config.toml
n_layer = 14
d_model = 128
norm_place = "pre"
norm_eps = 1e-06
attn_scale = 0.177
init = "normal"
init_std_qkv = 0.0442
init_std_o = 0.0442
optimizer = "muon_variant"
lr_head = 0.00409
decay_shape = "pow"
doc_mask = true
z_loss = 0.0001
Each number is 128 + 24 x the weight over its row's rms, rounded and kept within 0 to 255. Layers, rows and columns count from 0. Numbers have three digits each. The size before them is the row's rms in percent of the matrix's.

# layer 11 attention value, 128x128, rms 0.302, rows 104-127, columns 0-127
098:114111108159128133115132124116140121115108160094158105143168129112146089138126129124132162113140148134131155156165087130115118132117080125139079153155127161149123119141154133140169114097135148110141109127102139122128143131119131126093138105112154168124163132157153127161137083141098127144200126096132124145194137132130166103103172139111167182190133152140156108157103141116131172140107
088:162129132131135105171123115106091133130104108081126134109127127130111110114115133107119136103114127151088123121115113106144116092125157130147100140122155102153109114170080115077159119127145141134135146136103120105129122156162094107066124123090171091124123106135162121148116150153105127146110176199102122131142125089128167111165144152139136169098133103151082102095119161110159125091106
095:151118129146149129141128127119131184126139146144130137145123135109097121067164126107099132123101171113157134135184142143142130149081114141096112120171119120155159122119162127079121157082128167129147155134132126173171176117126076142145146103118149106142120125138116161152105154130142125134130157148111145147096117127099179146102144126052144128092109095126101159128151143132128101131122
109:070128082120139173137215149134126157129125115135120120149148118127195120157079108148062168123133130116137124135166127132141136142154118138145116160121124152120161165148129155130121150165099134140156128123128179129099172130128133125120132094140129141147116091093150128132136125156130143164145108178118129146124186138117161163115153152146123153136150138140101130142129123144134167133111
092:135128111097127114132123137120121154121144130108130125128119149094159173187087136110093152121091124134118154115122159121121068143139141163141115187101123094101112159190173098190140127140096119124125151098148140096099132116117139113107137123126158114120152070091110116101137133092140152141114122117110150089126135120125110175082123107139105131113145112116114158171128130136136131171150
102:169120070192135135146157123110109070111114129121118137087121166114125128138093148101118112139106156118091128167143115095143115133096146132123134159098146121141123125113108124135163124187118108128091139149129153110147172123111105083129102103132150110115124132163143115168137165146122124122121143148141142102124116093123132151131101081170147137142131116153099117066118179089098145103135
092:107129102114136157128117115140123150152164132181134152126121106079158154151116086131112133129157111125175140135137140105122112120078107131142116091138059100162133171079115105096124119130107151125104164113164131164148126158144154134129162136138134148154134131149114147144140169106140101118164118110098135108130118114124124101128113143124200131176109086181147141132144109126101166118108
102:108134093165143185109100076149127143113095091145143146142118123106137170144144116140110153117144141134165147110180145101143099132130072132121125129139138132129173113147098182148142122189108127122115110121098162135154134087116120113129114116163109126127165118125094163145108059121118156122124144082125132111129084147119141108145154080121128161118131156118120161142122153152115151147105
091:114130091118125142080146153140110103086126106129118210106144107111162121130086143147173122090151141178162139105167135149090151129126120124152111126132142115159113135118144132118141135108143127114119128118161112131135064131124136120132137103173149136109136164142143138133167161178111101163127139122158125139120094128143125149100124145085077127167137166128159143171122159163126148112149
090:114110112143141193116181119119126124149150143133104146100109144100104175148174098113108131114145100134129137130153132130155151133135162148135120120149109159163092136104107148163138121093132115105140114120168165135106113154136159108137128157137121119142092139106131129105096123133191126104143128116103138132137146108100144093098136130103148178153122119100119207103158181140125136185145
090:120117150136160139139136145129117140174117146145124136099140164126136200165090155101122093164135120089139124120094174072121110130169198133151145114131171097135160154164142119163161093157159169125131110141157155120118141137124192117127145121156119134107121130109163109126131132133129110138128133095110128172130119137115137140148147126164111121171116136148090129143131097139158164129129
099:082115159149138135148152129153165163180130155155115150132175114109153157115166080132138129152121124144149126142164120123072093148162114085126113129167108146117106117099120126139146133171106165133140129126124122195132137151130170123105135141088070156130125114129083099141158096145149140140154131150111118142113111128128119137154132111117155123118118149182121149170109149143152143148094
093:106147136166134111159134078130152186149096108147114147134136121127112097101116148137099125119177128128145148150133085139157128106119100119126090070088122121123159099147122133134166100108169130136053140159121137183095126112122141120114128097139163126138120119121140102129144118112155138134158078081131115129126151146138172095166103147167144116139131110151124125128144156101113133136082
095:142131133122126120142142185144154132129092137141145149108113168131090174114112094131069134093105106071029145152138142090131142129163117149109131123169172123122163124095100122136133120135126153128111110114118131114170154106128128135132155124145117112131145144124143174136120101119109118118080136187134123131112155119138086085123125121156119135162133125097166159134104117100124135135134
084:114153108106104109137146139134142187148102084139122099144152123108136126150095143128127150127170103113124138116135132180145119109154082122100074150080079107149100154116107154106099169178092153138090125126132154142160118111161111147112141128135164127156124125111160133140163149162135118133137152109166137183154152143133159139132162093095138141172123146138143149132118118106091122131113
088:148143159149167121121188183099119142141125118130129130161114108167118069103150154132141083149117115170128105142100127116158099136096130106105134124149094133113138112104109131136128167116172178143119119149115133110123100128146136127172100162137123137168107131107090123133112089118140125105080140147107106104131133140139129131160121064112068134121099117085137111121094128133166130161131
087:103125184126117154147097103112082061125145074110093061171155140132071120158143142117142145109141130140103139123148124111129131168099133126134147192115159126137178140103107134150126127133118123108129114119109102122120104130118177167120126159120112137118090170147137159161129109099124140141122094143109125146115109147114113119112119150140066134133124137095167098130148122127144140134147
093:102128125074132110084135187124113096121173095140123133126138143139170087088152104137163127115117099112171124122097161174158126141098150132114128147117116147114124137138133146128137090097168094136120126149158098163145132094133158085143157140153137160101110113110089129091133147163102138160091139145137123146087172127136160119149133097139134103126142131141137168150108112123170138098104
098:134100152129125179128164171121089112131109143117153107138131153120101092155138151102175117150102137148117117124106132112111112149139138124137146130137139084128155097139138125097098130120160115109181139159139094131133142101132136145117126107137095095106100163104149148102130136097162123155083128215121138123139122130133147174136143075109167129077133096122136122103123178153173131134142
100:110135154132126097163158141139093117127140094134115128113141117148155140149091142164112186146142086119119136146176108066193124138156131134120141132167093119129164128159128132112095157113125146128102153145135134149148118117133135101161143157137089123105139043144095142095095109126119128133146082109131112150145138155149092138123135130110083130172135104118152138148128087102105135132143
093:151127137101128150123129166114106104113120119131123122136113123063112134120131160126142095139128129132109134139129118111116123141130109149168129130090157118122132128110159117142159069136158165143102139122127070076075118130127065126131107197114135117130125118133176127139215123135153127141134096093161128093116107099160145143156096120137114145117120122165143179105139116113128141139149
105:140141101103113121151184142131142121140108115116100079143129137124154106094145122104162120126102123151086138120116111076149127130135172108166145134125158150094140143117102103141154154106092163113100138103155056112122092116134093111110116145110116113127136150121160112152131151105102105103128125098103127077108098096133165167139148082112131143106160126104075094119135163119107109109138
086:127127147108123167128103140123119108140142145119137144099146132087108170118135152131109040147136138096137142113103132104125140112129113098159126133146156138113120147120121106120122106175113153105132137133139071134138096131149140114127115142086108112120165104100168132159078097133112148119141188096091143111113139116136151176064123093170139140124125140088163119159138169120142109158112
083:112133143114131103150086104165142115124091181129118127167107101154111116145156123141102142125136125141137121134175122111151080115110114172138155104136115165157131126156110099172103110104126095138119146129109166184156164121129113131078098136167110163106113124116141145132121088153124103126104130114166133145141117166121128112156085120128137147125154147159104097137118160074079175139132
# layer 11 attention output (transposed), 128x128, rms 0.319, rows 104-127, columns 0-127
096:092132198158146164132129107117157165128132093095148142146110088150147109069136106149149184110132070118136145141094098136098095132107154095167137138119159124135139119158135080137171087152153125185155126126132135136118122139125159130135139143179130119124139140155141074117125119139125137130137127156133153139138127078097134129146159113112114123114138126116137122138109117127167102118077
088:205079103126125129111115120085109167133117133138163123169156112125110105118117120137149149110117141121163113147157056141103129136179124136120114104095163116120135131131124162125134115168114161103147104108099109124143120112127116146152095103137172093110134123153142106071092085153102142147136141109122139176141134127115153131122138144080158133120159154145164111103103148098102141122120
095:135142165142156149123130143125123116155141116114099131095146139113107120133104105136150154101166149128112153124143084132070095130158120150137109109149125083137100103140133147139122099085097145147118100159113133184126124191161127139118104085081127138142144115139091147169126155123169114106113137170142075148121096144136116138128153182153169112146177118123118134111102151123094136107134
092:088100123122139082129133187139114129114153118134080124174153132114142083146128101141113105128093057102123114139134109115120132138136150097117102137108137143148124059144102113138129104164110172094158135114128165121117164121150115151146111120116107097129204115151139138083152136164149148104092160157132096110121129126128120118133139109128090107118156127115113151110138122143125108080131
099:154145114115156135179116129116143141140129121122082115099101154125144149160171110124161180171132136114112153149170122132128117117126112148147144097129158164146130146121118134132106152147144157086125192115122125091124130107105139081111140145118136140174143060125095159112157093146163135102128099123123113088150146091060119112112112139146120108105146116125144145112148151110133116123077
101:183114079090089115088141127125124198135179118105168142113132109167129149141138104119145133115119135105116117155145158107100114146150147132113142124119112088130113111106114136095120135156117118107143122147143111103126138136126100133126108135120135093142126135135136135111162072163117152127157126127183159102170159100102152157174146124102170129152143130128110164078075113116125120169143
095:091123166132140165122124134115127139139108163147086153161156143096071129142116132113123128110104089133145107127177133127132165160106110150168129106116131107151092124133097162094167147103162111091130129126114111146131112127148132138171120156165147120120118131100124115147115162158178123129127107115194096112101120165114113108173087138132113144116130138125079162098116067125114115146120
095:053161167170142112100111148109116138106150102157116147111137079159155161139130118161174100086190136127090119164109132115122130125135112147131126128122157136177121145087134102117144116168148133104125121136107086123121165127124142142115110118108132118108095105141160162145116103157100141141121142115133124091105100112089137121169112142150134138090132129095122090108148167110109156104149
091:101129123128168154112104131163107137135106126129111034119151091118155149157092136106167135133141127186072138146147154182131162114150169130158142118132158088170136104113103100103125144093154135143143086141163102124122108150083143115120100126183138113092114139131146131153136150155136119118109132118137116165117153116113145170115114133146149108146113132139119129128131092145142118105123
086:070120110110146110119142126151096120138139144129124154134130165145134158155172138148145137119126133114120132138104117081132143162134155151136154079129086087116123138158161093108139124128146134068134108129136093168187143124098102170126154130136132155183151115091144101083118155097144176098151108146157118119143146135087130140129133113133127093114112115151128105078148141121122178151140
084:121090080111110074122095148129176076111128121126106166103136143147144174096124125136119125125153116115112119092145183114096145140121109157154110145193135097152111099149140132121161151140120155106149143100104109081113116085115142128127142105162117120145137132128125152076100112087118128148108063129149124112138123096123112145095129185109115121150117151151146154125133107142148142120139
101:052099124132123137182158079099135144123113123124166133102159120134133112145142093083127102115108118149127094117169131121091151149120121095148122137161092141142113129130135111116149153140135131124149137105142144215130128148119132144113078134100076187120123163147120141122137122131131126133123128154132121127170073137145121059108141137119111151120161136142109129128128154127172130121115
088:097113132142119146109128104132141128142161160130102162151127153152101132122132107112142138133152089113137115124106102144142120154089150097127131125115174116095140108111140090098131161158090113128092137101099140154108135104119178183125108130108176111129087121100133103104130092112122146116103159112158124126086134119177107130134120104071120094168192117125117103169126130091082152134143
093:174166089132141129117127138094138141126157135117120128092102155141202137093122090117105137075116149105111138141150167097155118188116139162148145141130138155115146138128095114103127101151137160173149110093163133129158150151100075119110128105123139126101118095130110120165137142135123172169141114141133120152109131155142164144161084129148160122083151097131097137132135130115135116106144
090:100174150131103106120142149117128148187125115123119152158133128073120097124144161150100101117120105164156156113116135117091151117149158136116099113147160155125098076117132140129132118171117151173152113162116110143128127146056108127107124125161147141134096092123146126134132164137118138128157147100124151120147124117074119144122056105109137105118159134133073125128124129096128136080105
095:154148087138137111152112097107116098110111126172123144154133135142126132126169130140109113121108116068097099146098127140186105139105114081098119164139142072104093120127117127103147127132093108159099121170137120140110099117155128142144086116069108192164105124167110122130101150089124128144101119118087156106137143108133130135108135119169162132105129166137131133137145145140129133082133
091:112140096188086157131121141117092154146082127094152126116158151151141110133110117127113104106147103121120106112128149091153117098144125115101093136135118107101137139121181130092117118140154137100090164088164126108121117132093106144135091135162145150107114112078134133108116156146140170135144135112097145103149143162130148137142170144118075130125121126155209157175123110132141123104147
094:106115092125103139108130158113170136138099166155091126089162152146136115139163146160109129142137157099110098114116096106134114126100135090107120119191141123083199143128150158120131128096145093126133132138162147180141137124146138118117132101146113149128160175137130140073148106093143122148139192119145106177105131150105144104131107108170128113111111134146127164118132111120139105112138
087:169129131164119102153165146111141104123123114152136131114076128159114162156096157131179118140077134125128162158148080104092116131095149163135119148158107113142122121139115148069102129137141133113153106120149102088165139151139145068169100091098107137126132124127127138138160150099113105092101127142078128172156111129158103137110152149144136104129165140132136103127139143166144126108141
096:131156130150119121157146146089126106104152128126070102108168115151133109106089133126098170166123104114112134139138171132102144110096164149103151098085175137116117129124123097114085115115126110143110128087173137165149151108148122152145106144138102122124103126133107156113104130108165145180123146116123142108153079134060116084155131133101126139154089156142120115129167126136152139097101
098:140134095118155115130137130114147151121098118103157138110099106135171098135103128156110097146106145147121162122127143159136113179113137125114155132111153100143112121085135073082108163114126122146122146117113079088119101139152153128115130089147134121188157133081119113184123109142150117108110170124179118140099127149172141106110090100086147093119114140133131155135127156136103148166097
089:218159115117139162132148149122156127147083096106169161128150079149134146105140116071131116128091129144090124146133092112134140142162150132131100157160126137094146137124114103118144133124101143107125113122120163090128108115106144149094114101115149125149146130113153100144130110139141184136131082161118120095140165155093082094122141149113122096142104098108099116156119106125116122136160
095:176154131142149125162128105100145125140128094123111126142119094149129118156149117143127120100086116150158147099082119126145126117125124159144107169134133124095140139111133118110148172138142154109108081101127102141163114107086143141128115103149140133115189145126139111119147112118124116153122147130161154141141095099130118114111187181153101124051075106112085151120118105107134131084088
086:084119087109155120136139142157152128118117148120152131124163136138135157135151120158140121080163146108168153172150120100102108136170133134107120168099135148118173096139113110137111099095128128149115128117096094176104170141138144120179135148139121104106075130161129081134112094152150159091109137114151143085155111114133110144103125108132113150122089156134102156116137121153078127174135
# layer 11 MLP up, 512x128, rms 0.412, rows 0-30, columns 0-127
101:135103141139122134123103143127120059141128061111128092151133136081140109125122142122110126093113137114142150145131126111117104102105069122180155148108131110117143119115148131128126150123149117183095096129155151164118082161139148078162139157148135089129132179095119141154163132111109155143123150135126149121116132081119137134170073145167139116133130088124157150130147157124116149095120
109:101127126143111081138137158158192122125084134139139159157098092133164086149161129114105105142124183136121113097151126117092148113116146141111128115172121114117158114114096091155125137098112123129096126149179083126141139174129101118113171157118115120136117147140094124105109126148143147144102102127086170131160100104156127136116139137093130125098174078141164136086128134103117128122139
109:110129133140122097101137166139111132167099106146113108039150099130124142098110163168077107152158168132146100160109136093144143118148139110170124116083111092151087113124150135151148145120115127113109124092121117114150115108128144070139144137137150113127128140141125136152143104122124154090125089155147098141150119106133125130166106117085151114102127144195142102141101150149155133110140
109:139154154097097087095128151152111100170147133123112129100123128140165124115112072132171075127135134137134132138132118136111108110164105108170144097153145109115114142129156124194156117125152124140110142122135123154085129100084133109105137119126132092079114141082137147109180106107126121114106130103142176128114126159130128121102120092149073134164080100127129105140104138125112110176137
097:122142165149129140149139115109108116124160105116152132138123142102179098110203123165120079169121100128128110146117112137114097098125150148138105159153162163115133101165137124120117149120129110121086157118125094137120129109152172122121123156122150148111119103160131127127133116125120120129113143122090117127093110078119168066154162108111103178070103108164149142164146155149150141107144
100:102112130116125138134098136111163146109119056144145136112180133124115151131075110156131136127116166123139109113122111150126152109146094126123089127132135121116116140134174116117139153122159123094129112082132156120114104099114174107148116133128105164092149164138131138155121127081121122186137149118125152176110176128066115136153130122144131143105085094116098101141093150088120178111140
098:119118084142135148115151133119132107109138122166138131099104115123099159132144123112161125148149093134127133133130191135093121157146159112109158096138159134117111129127113174122154119139127098147132133122129123187106152131121128144085099161155166109105157135125162093139118127117104116137154143058086112145124151118134112138174156135124122067112114087132110154173118094106101074111169
095:145158102106113132125146105108123135152145107148165107155126081133145164082124108116134165135087089123128103122160136122157138133114117128144112105134118061115135132107085148124131132115116119118127114113077119155141156177066170136164114088121117135105134168105132161117151177093146124136100162148121107118113161097111129085118136159069071126126157131117130138116140127108117129111111
094:131130106073128128141109117104151123116147090132112153095122126124140132125131093114136116150095129138097207076112182135158159135162133120164059142129116165109141125109106159136121150149114144122101157114154126119169068138091143126150112134125136110109139121128135180118116130117122153142088155134098143137073122139111136124130149162142111157139171150154127149124127128136147134132191
100:130199159114136113130143129116156140091129174146100131119157145118122144126125154141108109134140106164124117118140103140123105132109123108126131134117122160086107197119112109127147156160135137131167120111203106133114165192109110170143069122096131144103123134134109175138123138108123150103110110116173126152129096107114100136148130117170110097103153104127133150115131114099180119107118
093:139139166127129142160099084126122139109117098081166105124128095149140163157099128136155145135140123105148096128128114138077180143132154126078137114143117130127139133114147101123153135145103160122151148124120116131133119157087137113091052135136120096158170171168106122099149148118120178145125162137108111094143148140116113102159171138109081110161148146154123118113109102122104125089118
097:121136134116144142119074147119122099164116126123159124178138125132117110138160159125108130138159155097111142117145142124087096131145093106147124114142137132088095129130144114056124063119115132122131158117100138138111107118092143164100123153127126109139110175105122074140125140094110105093179172146115137193165121104143126120101136127140126135117104113190096137138116104168141145127127
114:089166143134136146128141125148132131118124109098111146137120171151108110146095129118135149128126133092140139144131131099126092112146146197148123112092137150110135134111154149139111146144159088133161130172138151124112066127121118087102166094117160129108120123153140140130196105153120133128117120107116120121085092095116117122173141108134095205101127085147128152160125131149078115118107
087:133143143139146128156094165129109149113182092095132112114152134125122163112153118154103119125122116113174111143123144107141118139152143128104155075142178164142082143140115175127082114131138108125106153125080131133131163148119133145103069132106091150117111136163134138102141119147134131109108151112125155122092126093113134128119130135132114082146127115148183179119127082095119071094154
092:144114168100120091110140128140154166131093127100091134108164114156131144148114158143147163125114133156180145102140151130163116136156114153119119117151144120118161082089135107096091120189112165110111120129130127085129128117119107106155133151099134117154084162109096145133144125075123133141161083071139141127153136139163153138106169118124157096152142151142138165159085132133118119144126
096:140131163096164099164108134181144107150163105106150137118138168141110116132128127156103112119082135124126155144106140127098136100146153156164097092117130119124149108087121148127124170110084128075133140184097123165147149150129164110124130095114130144136120127116130146150124086130125135171151102141094081102121103101115110111144069164092114152151110120149134115165130153139110123119170
093:145108138108168117140136123114137111135133118128133111099134129122136139177126141109103113153115145116114135126139133129160091079151135138172124109104160108141084144151138140133124187096129126080113129112102125142081184123090178140094113161144135103114138143158135103095165161130115169166137130210147089155125143107097153138127098161089092135131121104125153117154152110142150129128116
103:139156129143119122128193132117103136162125132117115132134119123164139090131110188115111132134121144112122155158156158120115148134152074120126070131130144124109120100134099145119079123170153171110133173150174126127143119143139163114121126165147077123147155093101111110158124155111116152158123133193130120130109123118122180105175126095092099136133100120126082134135099122138156120131115
109:128100175123125177114108113128103115121124180126128085137142095130126113095139157150114122183134148093126137130122121121151142111138170158100119146128093135114141080102065135063134109149148121159100138119159111106110107137145117123117149145151122109156101101136148146160106117142167138113141071084156137109165114092142163141115168141101137172112123143088141086140127116141131128124133
095:149122112134160124146150119137097073153107078112123154150119183098132183119137127169129156119114126111140141137132098116102130125097122139102150129134094097135073143124119094117163155125168146108100080055163143117111142138108145117165118100115122134139161069171133134102118118105064121143136143140139112147128108138124138167124135122106140126174127116130116151135145092146138145132113
095:136167137136131111141122145132114113144073143124161123152123128104108153129139109175121118140128120119121126177104099118136113129133134137100106161116109121118142099117132126162156129155129153161110143146153077134108114152179129171115101103112152201111103138160100072097137108106128135143127100101083131209144118134133181113135160115126111112103177163151153122102127118128121116120147
109:113066146142150167132124203097133126122128164190174124110089108108140137122160099135108166159166126137131121182130118167141169108136106135102114123091153066097125126138125136103115112146164117106109151144173136123135129139136137093092131148102133120126108141106100093105119137125128138133122127110153136157181137138107142082123151150127122134172125106157125126104099124138131118149136
114:087108101100120089067143104116160105159174117109185123136159111135163137121121119104119131138132153179108091161152142113120153113144150123114102178133141054107150128119141128176112127124121142136124098110108128122165105128095144165155164147128114153147125140121118151128113134119095153113098164135111143179171150100121143091098144120166122116121137168127132119123106098104121119136127
096:107130122125143127131098097115165122163104141127136080128089160146113164132118121126060084143165109169106134121109148154133129154117154131115105122146095129098104117088103149113141153089100129153121151138134163153140133087144146145095145059145135150091098120149134125163109137098150137111134102183120129176111136112137166128100149120115128124079145090115139120154131107138095165126119
107:109081142127145117160117147111130079120120117110107145128120132155156104160152130131168121117093144125110169153110104136095121147132129170114152093111087113156111100102163115096125115134102173157124109155105076112160132141155138116150091116100156156164107091132117113130200114124093117154096135162136127126130090120121142134143129164107109143098132116116076132100096173111105148127154
109:110137131133151158087179087142118104104120159093133116159131126101126153156187132086125092084105124118129144126157168110127110138152133152132135106174101126133094135098144143176115129149064138117115147145135129139142090094140155144153120142146142126111140136161127108089165114113114196158114118112120161156151161100106161130130116134091126103139170143139142152116132132127116109085120
097:137132104137141100153154134126131103133109138103116106139161113105160134131165167114145124122080138173125140113121091178138083103147096138187070109132141150133183120119119105062116125130117148121086099141083113131118116148114109131160119078088159096175140159101103136125116131150149164132123100139122134129127163137130177170126109129122123108135139131129168136133115139133118146126086
097:128102129091122119127155112112143146142096123124163101147112134142144104147096176131116133130114169130128189125161126120150105148149119136135112138117074093103155135128148088126145146173084098103138127101114142116126133098111126116131136080119142128102086177113055114138127141118034119125124098126128132150107147146137112156129162096107118092130112160153114122152123145138119143147091
095:127123135147103167149142119135150098138080132136162158148110149137132126107169117100092137112061165136107138118168117211114144100125136120141122113114135132122140133107138145142077127095116126153166154170129128119124184124101100126139095166145163143119140125130139123131110161089107145110119112123113095128167117079130158114117119113143129125161095116132110077147139166159134138152171
104:091119141177151099129124167139076149118121105126112171133138126107132140096133110130143099147164128132155109137140115087097110133117146105141129130150140113095133136143097189139141094120156136094095100172122132127125116130095133102155129126137143117127147105127099121109146125100144176114156115140138151106117086160079135112121171150117136119164151144128138161188093101142079095161182
094:131108141125163113092142109163134112125131117188180131098099114114165099148144159134134146153105146124131143154151111116141159135158144119081117104096095136135101154116142088122155156137092148103087170107146147138144104106110097117110128138155132135130112104130062118121100138141109123108108116109115159083175159138128116147131161057113125134110076132130125094089099139119124134152131
# layer 11 MLP down (transposed), 512x128, rms 0.236, rows 0-29, columns 0-127
109:191122140127129120130147080150169094096112115123111131108100147066126109080146121135125121147148182133148147129134090171125158121121108147167149072105108146141131119112111160119122111116145119124136138111080127138150085102116101116109114131151145163109156114152139136123154150141125120116102093123126133121121187157086123117140147152101099129135184145105133125138121116099082106175150
106:075114149132137124124118136074132103123062127106141138145128097142158103130151086116132130130135132113129136132143133131119128146097126144132101125172098167143119085118143090102126114118112159179141123185139067106158126128119064122119113117163114127129157125159122132117180153121162155161154145145126086111158088162144133097128117121144171098087134127132135133105124155169146125126117
106:020165167130136100132106160125101141133140091141130161146137151096114074144152154100128105149101124139133120120141148160098092164124122093134086139120122162156128137132114119098121159101142102151106128108117114160120121123140142107100134117102146126094120127129139139115110122131135140171118133154127132137144129139142131144134079060120144092124152143153134147132162142120128103053124
117:147080142111091136154124153094122113133123129160077133120176054145132138113116155128131143164093121126109093125089151105168157119170103102131099119089110128151124156103139128132103109130170133190146093143152149116106125122153138105117116156141119122153165180179144135128115117148109139130141138112133075081119124153086113099132128102149144127112131135140124167132103113138156142114121
096:130109148142177117118100138126149128112134119136123134112121115143105124134140127124145144117101105105112156156120113087132120101148130127174147121141080120111154093171124134133162140134118154125162126161079125118141175132118120109152103102147130106182147079128120146155154151116083112178082115145135186154181106120136112146100107127107115123136183158093113110116111139129055136106125
101:120072119163195156139141146146194101129133146115123151120074119153136081108123135139136121090120103153140112132159124111137111105137162117128130099119120150118115124127117142116149127119145114108095160093164107105118143153098188147122132156168139110108158129121115162124125132109158138089114132112145165163144091156148153102112138139098150136147172115096159090131145091142085125107145
104:116153104156145125138140113159091157105146106165127117131122142112166132138098079138093121110137132105137095084126118139097118125123098136120091125069153103155104128136117120071135183117112070118125133100156205148090139175131112125130132085105109155162175128140144121115111122121133138153082128132112115114135124115155140160104119132163126154132166155119116146135099112152108130145154
093:111122130116095135131128074136139127136130132090111142110140106136131138127109165102114099197183145131099122103110124125136156143103107123118125132152140126141141117146129124152137149123122128080122151144150123126147111156157147113180120198140143127123082137153168116156091146093160159108176119179138104121162106134129092146167156093134136144090124110141068087150151111116145139117126
098:134095143147126108121165162162094187167087147150134138154128125109135106141112133144136148129126128142126104160139072147100114140113084136110157152130131163121133106162124130106139111082118145108118081143118126108100113086157142113165133116117077161151075135140090125134098114143122145150163128127174127148142176123149121089136134171107137121119114142129108198120124117127147138152086
091:119118113148117095129142107105117110153084119096127174124116133160162124110091102134109071133162156170085163149139099147130142144122117128112136101114134151090110131160144067133120145141138119106103104110112156113126093128160107113179169134081104133123119115129098110175153170134114078146083117112129108154112100129117099122096093132137130115140111089132128130140105147134114176141096
085:132111145122119154118161121145125098138134138104085149148098156105108102072163154141123066145102116090139113120164175089160122171151104122165129087116163140106122107109132138130143116110130100097130116137159099114144115147152158111149150127158177168120120168112127116123120118162145137132147115127144119123061114163137116114110089113148143129124141075127138085139125172136139167134112
099:114132166085158112140129112133139108064091139102136133119155158101141151123094133135129116171118115136106111119107149130142122071170124088110143148144115160120122140154131114129131117142160090149108157140118122140093109130146108126108158135097175136113155143128142181146101127088122112133098102129106108142131112165153157119093120121109099156137123134153136102108149087123216116073126
107:113127140141114116138159138163101122145126134148136100123148108180125126155108105103121139093128130092133155122150093146112155110117165156108106139140123093114153121063084109148105162078132140129179155145112138104123092135125084147112110149156164150148150174155086132134113146103153134103142106160130095160158137108130115142134143130127125194135135141143130121188149103143138170112097
086:114141124140108090170117140098140095158053152091100128100136112117142156127095178101124182141101148179078167129146169158116141132118100093106108153124100089138124092130101112122165162127134132141129183136125099098131148101118110095100139115137114116141108098144145101137146166108124124157122133125150107146134162095103148131128111133126132163119116113094088124117099127116136135152114
081:198122092178132126124114130108144095125135125127127130114137143124154139143111116153113129084128138097100147146108123153109128175098116139087166111103122159159120165120119107124150108104125155138117146134124163140135073114112070120163128126138114132090111121187143147113146133125090150110144119146107176109086080112140142134157144139085130164083129070085131115123139115141125104121140
092:124141125149109202099100120124101129105120137093156111160104137124154151098115139179123116118136141085133132106096136136145151115094181115128175129146165131117168126097113129082101135168098160157109168158115145141107088136116153110126108147092105101133137119153126116093102125114136161106143157111143106127187154151133095100121139112131119172136100107160120132115095164154130108142123
102:047081117110143135117121121120156137110149148166176120085120147107119108132173147117139159110154127142159145119150108101136124130127149140132131129142109155152143166089125076104128116119150100081121149096124134181160149160108125139148143123113148143169160133116135123111165134099089109084170136126176119085088107127126100128113132156170129129122136106123131125122109184128124112135140
099:129125119113159137129073141140132136148133122143159138127127138099139166105156111127156131129129110140141135121131103139141114181124200129138172157134152124125162169126128139103133124110129097146099148129077132094099133146080099093171115112110181150123145121124142158082150110136170130141127102151085140103122144136104103118106151124152120120146152163142200148103163122126120079106157
109:146073132128046132141107148124145111126108147156149096134075128107145135116093124075132132131101153121101088158137126101106120150115143127084168073107118126153142111109119118148138129120143116149131135144140121123119114149166142104124196132136140123105117126098131191181098161114133133123148109134166115118130096128109147125130177112125122110125164143133164145122132113110157184136116
086:182154145106104159126101087071151168116148149129129119080115153080118117142112172077111113100151126103146144126128157105121132121117129153126105116119143143115168129128135157140103123131095147081143113180077153126101132122084159116127136134143126100153108157060133161124110134117177138111144126161111107113117127148100101102146121106131140105147139131121131106156130109095150135156164
096:091080161156101108101134100125115146097093120082092122131101142145176164101161078095111116154180111132099167126142134145123145119102132141149160113149121113121143140136065101126103090150113131095079116125144137130135154141117121140146140137121130129155157144165102166133104168143130100121131089157119104102127159110084100134131113175142130116121145119122123121156104091132101140161145
116:161125145103116164126129149126121097133150107156107094137116101125116087131095113100067096156133117105099134126138097174165116147081132123146157144146118153140121190116161116127137136117125136084106142144145120188133133118089104091117183162169135147153140103153143159106143156138157150128101131097120161126148119130119122117112081122130123131121165086168110149151099142152108109128115
112:064113183097136121121073104123134095115132109129154145133144112114151117119111123151136113123086101139118149151161098157079135087137110139154111117119137155140149113087089115113111121094134129131144141095159133161088081108123138084133153131145118121127116127137153142144151156114151134155117135136112104094134085125130104114131123091194127159113123154150147164176172134162153126106096
097:145107125125155126126123092189100154169176091111143121122156098114123101129169164160128143118175147125160115163177119164121127151140163156167147111137131128116105092168118125134127098149149088121125112121131141143120114102138157105168064124141110133115115125129096111101133109129173109119093139123168138105141130151113073140125171151160129099109132152112125109088130123118101145113157
097:104113123096115150119107163141112088073135134171120124073090150123094153142101134111108124137146147124126125107085115162110114150136122138129150064124161162087093104118128124134144109087109145108073090158114137171136107105115158132118110156105144132135126138116134138097142176126112107150122129155106109146117114144133125119142151178165106119125134121152135162132112124121131077139056
119:126110103130093094145113200137138123079126129150103090107118139127125093084127082141083131136140094115120148130133155159140115120118149129124115144144129103121106127101133148099118118134098098150107128157136137149167159106094125150126123098105119131149120185131125156161156130131148141123125138134185113102122155126185162126172175122125131106126127132158153121128164152108078094096078
086:083116088165128086138114113121147107122136119124125180118107117164109120125097120118134135157097149105183147127109135139129165146115122137123140134100119114119119120143123143118156129118126115131137149131188139031153117131141102150122172127128116111130200122145104129122159154101109078110106166133142172107127152083122149092087153157103150160138143129140115103142121117126136123108160
084:188126121131149114118127132114127137165102108109111150101162141140100152137158116124127107116145126142100096124107107143072167154104114148088135073148138117169105148134118155135144096151115146161116157107136106120129076099143111116162110160159165113130130124106145143167144119141143102149131180163110093151098106096126107106120116102155112133108125166068147146085118119132138099112171
092:130129126140133176099158165132105105113156173113097141160114154128176146097155137155118112089115106146129124083141137114147113146093120113195142109097132137140101146122130161083139136095118125125132138154126154153161148095091160113123108125128136170114110060150119115098124093111148166121151120104126105138183105144124128135137152074118130165106150132157104133143105120137140120086122
106:120149143159122106135129224146108119094135142097160126098139171124157128096137152128130086148102158087107108106115101132130088148156146127114139141143131144141137179117150158106111129091129117131102079132146126065113120094096142120131118140131160135116098157107126116122160134155121142096139130091117128157114084168151115095112124114138172125110120115146174160127149157089135131135126